Weights of a small GPT-style language model, trained from scratch on English Wikipedia: vocabulary 8192.
Each number is 50 + 10 x the weight over its row's rms, rounded and kept within 0 to 99. Layers, rows and columns count from 0. The size before them is the row's rms in percent of the matrix's.

# layer 10 MLP down (transposed), 1280x256, rms 0.0696, rows 155-180, columns 128-191
112:53 72 64 55 51 52 63 40 47 58 61 58 57 52 51 49 40 73 51 64 48 63 65 65 63 48 45 38 31 39 51 49 53 54 43 29 56 42 54 78 40 51 35 52 47 61 51 54 41 47 58 61 61 38 50 59 39 48 59 64 30 30 40 29
109:21 62 50 47 49 50 35 54 40 49 52 64 56 50 38 48 35 44 48 45 72 50 50 46 51 45 48 55 49 64 58 40 51 55 68 69 61 42 26 59 45 62 67 43 54 61 49 51 47 44 51 61 60 46 44 56 35 74 61 46 25 47 68 38
042:52 61 40 64 40 60 57 42 51 61 49 28 35 60 46 58 62 44 29 46 48 53 53 56 67 39 51 40 33 67 42 51 51 75 56 71 47 44 39 58 44 58 45 43 63 66 64 56 45 64 35 51 49 54 66 55 38 52 48 54 72 68 51 18
100:56 53 61 51 44 48 40 48 67 63 61 41 49 51 67 53 55 61 44 60 43 84 62 53 51 46 50 44 40 48 55 55 55 54 57 29 58 47 37 48 54 53 43 60 55 51 55 37 37 40 45 46 41 55 36 48 66 38 54 32 60 39 48 47
090:58 38 64 41 62 39 30 57 57 51 37 48 41 44 51 58 50 55 54 50 48 97 72 61 62 47 59 55 42 44 51 50 50 40 46 46 52 46 51 44 47 49 53 57 29 36 48 50 45 50 40 53 51 21 50 38 48 45 54 45 46 61 50 49
099:64 39 58 56 44 40 58 45 41 57 55 65 47 37 77 40 49 53 43 48 41 86 59 39 56 53 54 52 41 27 43 42 35 39 40 36 51 42 50 47 42 50 37 67 59 42 53 38 39 53 42 59 45 50 45 32 40 59 44 40 61 58 38 49
024:50 40 51 55 57 48 45 53 52 76 35 49 49 54 46 45 44 47 61 59 55 44 54 44 58 50 43 58 37 53 41 36 35 59 38 66 72 51 55 70 62 54 44 51 45 32 57 41 31 48 61 41 31 46 34 47 40 66 45 47 42 50 44 57
110:60 69 57 55 49 37 46 45 47 56 28 57 50 50 48 46 50 50 50 62 75 71 45 42 53 60 55 49 38 48 50 57 50 61 44 37 52 52 67 51 62 48 71 41 70 61 56 37 40 69 34 58 60 37 55 40 63 49 28 47 58 43 51 42
035:59 45 59 59 57 51 55 46 45 44 58 46 43 58 45 56 47 53 59 43 48 64 46 35 41 43 38 61 47 55 61 58 57 40 59 53 49 47 40 49 50 71 53 60 36 54 63 43 52 60 42 50 64 42 50 42 63 62 49 57 58 57 36 64
088:46 63 50 47 65 42 41 59 45 46 47 56 36 62 64 68 44 49 42 41 58 70 49 64 35 55 56 53 48 57 64 50 73 45 55 71 62 46 48 68 43 41 38 44 51 43 72 44 52 40 54 45 52 43 62 47 49 46 49 41 62 64 53 56
121:60 33 40 47 55 64 63 43 66 57 45 49 82 56 45 68 39 65 47 36 53 78 71 73 45 48 59 67 46 39 56 64 58 47 46 46 56 36 43 58 51 54 40 55 45 68 53 52 42 55 47 55 44 55 45 53 42 44 52 54 55 45 42 54
114:35 44 64 34 28 62 54 47 46 55 53 39 53 49 41 63 47 65 36 53 54 47 40 44 56 44 44 41 57 53 53 42 60 48 52 43 75 45 61 47 56 46 57 53 58 37 49 63 39 73 45 34 54 58 54 56 55 59 54 47 57 38 43 28
048:44 33 43 44 61 48 45 50 40 48 48 47 42 40 41 53 55 47 40 49 70 50 34 62 54 53 61 34 33 46 54 24 34 51 37 57 44 44 71 54 57 52 33 76 66 59 54 42 48 43 50 56 65 75 63 60 39 59 56 57 51 50 52 31
087:43 43 54 40 49 40 41 49 53 66 34 55 36 49 54 69 59 51 52 60 45 83 44 71 48 45 53 47 58 53 58 56 57 50 58 52 54 50 53 41 41 49 50 61 57 51 59 52 36 35 63 42 37 40 51 42 57 57 52 61 67 46 45 65
046:55 41 69 38 43 58 63 49 47 52 43 57 50 56 38 51 68 53 44 50 54 63 51 45 49 35 48 37 62 50 67 53 52 46 44 47 67 52 64 74 13 52 29 28 39 56 46 48 40 55 61 56 41 45 42 57 53 40 48 46 45 69 51 50
036:51 54 53 59 52 56 44 57 63 55 37 52 63 48 61 58 45 62 58 44 47 50 48 27 55 50 50 61 50 62 44 57 31 54 47 54 37 71 57 40 58 42 48 48 55 67 59 43 67 52 42 58 62 45 45 33 36 51 37 42 52 32 54 39
105:53 52 38 65 53 56 57 36 37 52 51 49 68 69 54 41 47 28 49 49 53 56 35 54 46 35 39 64 39 46 49 68 42 50 54 61 57 54 49 65 38 39 59 56 47 41 55 66 39 71 46 43 50 58 32 44 42 40 59 60 48 45 45 56
089:65 71 47 46 54 41 47 67 68 50 56 60 45 40 59 44 66 58 43 48 60 83 53 67 37 42 46 54 43 55 46 52 77 39 55 32 67 34 62 65 48 55 49 56 38 37 47 38 48 40 59 41 56 39 34 43 68 40 67 51 59 58 63 37
116:49 56 36 46 48 49 53 59 49 56 66 62 42 26 38 52 33 54 47 37 43 55 53 29 56 61 57 40 69 63 46 56 47 46 45 43 40 53 36 49 83 59 43 51 72 64 49 56 72 42 41 50 43 67 34 63 41 33 39 44 34 43 55 34
113:58 40 41 44 38 50 56 56 35 36 49 67 52 38 55 55 50 59 49 42 49 48 55 51 48 55 61 39 54 53 56 57 57 37 55 43 36 54 60 55 65 59 35 55 35 50 60 61 60 42 63 33 52 44 49 49 47 57 24 50 48 58 57 59
100:52 48 51 38 56 47 36 45 50 43 37 51 48 48 26 51 50 45 55 51 70 83 49 48 58 57 48 26 39 49 53 62 57 40 42 52 70 51 63 47 44 49 36 62 50 34 71 54 48 45 66 55 39 56 52 31 44 60 44 36 37 53 54 41
110:37 49 33 52 53 41 55 51 67 34 49 50 50 65 59 54 49 48 51 52 49 50 46 42 61 55 45 57 52 68 40 55 51 39 59 64 56 57 39 59 40 48 49 54 50 68 16 54 46 41 63 48 35 57 53 49 48 55 49 38 72 42 51 52
101:37 39 49 47 48 56 52 60 43 39 54 52 59 30 48 25 46 52 48 41 38 54 45 46 52 52 61 52 38 42 39 46 61 46 78 76 53 37 57 44 60 50 45 25 43 47 37 52 61 56 63 38 39 36 50 67 41 53 59 53 42 34 57 43
117:53 62 36 37 59 64 60 49 53 52 55 50 48 43 47 54 54 62 55 65 45 48 54 30 57 49 25 37 45 64 51 46 31 41 59 46 31 49 42 67 43 60 53 49 52 52 36 52 34 40 43 52 51 60 38 57 50 41 29 43 32 47 54 42
102:44 33 63 48 57 54 38 49 53 46 43 47 47 67 55 54 49 58 48 42 56 63 72 53 36 45 41 46 39 52 65 53 43 35 57 61 73 45 60 54 42 60 63 50 48 48 49 42 50 61 47 50 59 48 47 50 42 36 51 33 53 47 49 69
099:42 63 44 59 45 33 48 52 52 65 42 58 43 41 57 38 37 60 43 32 61 47 39 66 40 37 54 38 52 54 49 45 57 52 50 61 47 36 51 56 48 45 58 61 47 55 46 63 51 43 67 40 54 45 70 52 52 47 40 70 47 61 38 51
# layer 10 MLP up, 1280x256, rms 0.0736, rows 156-180, columns 128-191
103:61 32 46 40 45 41 38 64 60 39 53 49 48 43 50 59 65 48 39 49 63 40 41 47 42 44 47 34 60 37 61 45 46 71 61 37 73 52 36 55 38 64 49 34 43 56 44 40 52 46 59 43 70 44 50 62 36 53 59 51 47 52 41 60
042:53 47 42 53 44 41 52 41 62 62 30 39 37 43 52 47 55 48 59 50 42 17 43 42 65 56 59 60 33 49 42 39 28 62 52 42 45 38 47 40 48 64 42 50 43 54 62 64 49 44 51 56 41 42 59 50 32 45 39 52 60 44 48 63
101:51 39 39 29 32 50 35 46 56 39 57 45 56 50 44 47 51 46 43 35 44 41 44 45 52 59 67 51 37 48 51 45 37 48 66 60 52 57 40 26 40 52 59 51 48 48 56 43 63 37 43 56 58 62 41 57 40 45 44 28 53 41 49 56
103:29 42 31 57 51 60 38 21 54 54 55 32 60 39 41 47 65 48 36 44 53 47 42 46 44 52 46 46 62 58 55 40 59 54 65 45 54 46 46 55 59 54 48 49 54 45 57 45 57 43 44 43 59 85 53 47 64 58 62 35 58 41 55 48
100:47 51 40 51 42 60 40 42 50 47 48 67 36 58 61 57 52 50 55 52 64 45 47 46 64 54 59 59 59 29 51 42 45 48 46 47 50 65 40 39 52 51 33 27 45 60 50 51 62 48 50 66 33 66 73 64 50 41 37 51 59 31 38 60
030:38 50 45 52 44 50 42 49 47 51 37 47 55 54 51 50 36 39 49 38 67 08 44 33 55 44 46 45 55 45 39 43 37 56 62 50 46 62 55 26 29 62 40 53 51 45 50 54 49 40 46 43 51 50 49 39 18 58 39 51 50 53 37 58
103:46 54 49 41 45 37 58 53 48 34 27 60 56 42 47 50 37 48 59 41 41 39 27 54 43 48 47 54 75 58 36 59 65 44 53 53 48 48 36 57 35 54 42 60 53 57 51 44 43 60 59 43 46 61 26 47 54 44 48 53 42 42 38 41
036:39 60 16 50 52 50 57 51 68 54 51 67 43 49 48 44 46 36 51 42 64 17 49 43 42 54 65 44 58 49 34 51 50 65 61 55 54 49 45 38 58 64 46 57 56 61 50 52 49 38 57 48 48 60 46 57 30 49 50 48 46 53 45 61
084:44 58 47 40 41 31 43 55 52 57 41 43 47 58 27 53 58 56 45 55 52 43 26 35 45 49 48 53 45 47 52 36 54 53 50 52 39 49 42 45 32 68 69 44 55 51 42 61 43 63 57 39 38 53 52 63 56 58 39 55 63 54 38 35
123:58 43 41 60 46 54 45 23 54 85 51 52 45 46 53 55 50 58 58 48 57 42 47 36 60 57 36 50 49 49 34 31 47 38 52 38 55 45 41 39 37 58 41 46 64 73 63 64 34 51 69 48 33 38 52 55 54 52 46 52 57 62 46 62
110:46 53 52 49 45 35 47 48 57 37 49 46 66 52 48 58 57 33 37 51 45 37 59 48 44 52 42 40 41 63 67 41 50 60 52 56 39 55 45 38 51 51 70 42 51 46 66 68 54 62 51 45 43 44 56 46 47 39 59 40 66 50 55 44
057:41 49 49 56 51 45 51 43 45 58 38 55 55 40 57 46 45 45 47 29 62 04 45 51 53 49 52 57 56 37 51 50 39 53 71 49 52 52 45 53 48 71 35 53 45 60 54 64 59 49 44 47 51 55 65 46 42 48 49 54 52 63 39 56
092:53 55 48 48 52 60 48 47 69 44 56 55 45 43 46 48 54 40 32 51 54 48 62 27 55 56 43 52 44 50 66 50 27 65 49 56 71 55 44 50 50 47 38 43 44 60 60 56 51 54 28 53 65 50 48 56 46 40 49 26 46 64 62 45
042:47 44 37 53 33 40 63 55 52 57 47 68 54 47 59 58 42 28 42 39 52 19 45 53 64 43 49 44 58 56 53 45 47 61 71 27 39 46 46 40 47 65 50 34 43 59 52 69 44 55 55 44 49 51 53 45 47 56 20 57 64 37 38 43
040:33 60 43 62 38 51 43 37 60 48 45 56 47 47 55 58 42 45 51 49 61 11 39 29 50 39 61 45 46 59 47 55 48 55 70 52 38 60 34 36 60 64 46 42 45 50 65 63 56 42 42 41 49 60 63 39 45 47 46 48 68 56 48 57
107:40 76 41 53 55 37 43 76 50 76 57 62 50 63 55 57 52 46 35 43 63 44 50 37 46 25 37 57 51 58 49 42 46 63 57 32 50 48 59 48 57 67 53 52 39 38 67 59 42 66 42 37 36 52 38 60 57 47 59 51 47 75 38 45
095:19 51 52 45 19 71 55 44 48 57 43 43 59 53 48 51 45 50 40 48 56 47 50 57 44 55 48 49 47 51 49 51 34 64 64 44 47 67 41 26 64 55 45 39 58 61 54 56 57 49 52 49 39 60 67 59 36 43 49 44 52 51 57 48
117:53 37 56 58 38 38 43 44 46 38 54 59 51 35 56 55 35 48 60 48 44 41 43 39 55 39 47 33 59 47 50 40 45 46 53 53 49 61 46 54 63 58 41 49 47 60 60 49 55 57 62 29 21 45 63 44 41 39 53 27 52 50 44 57
108:60 48 58 62 42 74 43 42 53 49 44 56 49 34 52 61 57 57 37 47 58 40 56 35 67 45 45 48 51 47 41 35 50 49 57 52 44 51 54 45 57 46 40 58 50 73 38 51 66 40 45 33 50 47 64 57 57 38 70 43 49 53 47 51
100:43 49 55 47 53 53 53 73 65 47 61 55 56 36 61 40 28 50 61 57 55 43 62 32 46 56 59 46 53 74 46 44 43 36 55 52 54 42 24 43 33 60 71 60 45 62 45 57 51 40 47 30 31 51 56 46 53 53 36 34 54 61 37 51
106:44 48 50 35 49 55 71 48 47 48 57 63 59 46 54 53 53 40 55 39 67 41 63 57 57 45 59 60 63 55 43 57 41 57 81 45 55 73 31 55 51 48 57 49 47 73 64 54 42 70 54 34 52 57 60 59 48 55 45 49 38 54 40 44
098:54 42 34 59 54 61 56 58 47 54 43 48 35 52 50 34 43 28 41 29 43 42 43 60 57 44 49 57 47 33 21 39 61 54 72 53 55 53 60 57 30 66 44 47 44 43 48 63 57 49 44 54 60 45 63 77 32 47 24 55 55 47 49 56
113:64 47 39 73 64 63 65 56 52 60 47 56 44 45 49 76 41 59 46 35 42 38 44 33 60 35 51 47 46 53 55 49 43 43 56 46 30 54 67 47 28 49 32 66 36 43 43 49 45 53 34 50 44 52 48 77 51 38 40 45 48 38 51 40
097:52 58 41 59 40 46 43 33 47 45 47 66 62 44 58 63 55 52 54 44 65 43 41 41 50 41 50 40 54 35 62 59 48 37 61 57 51 42 48 60 41 66 53 28 47 61 54 50 18 58 50 45 63 40 51 48 56 39 48 47 60 53 47 58
099:35 54 46 46 43 66 44 49 52 53 53 50 60 42 46 64 54 50 52 47 50 47 58 55 80 51 49 56 42 46 37 54 48 53 47 46 44 65 38 19 61 54 40 44 29 57 69 61 57 49 35 44 48 58 61 32 37 68 53 31 47 55 51 37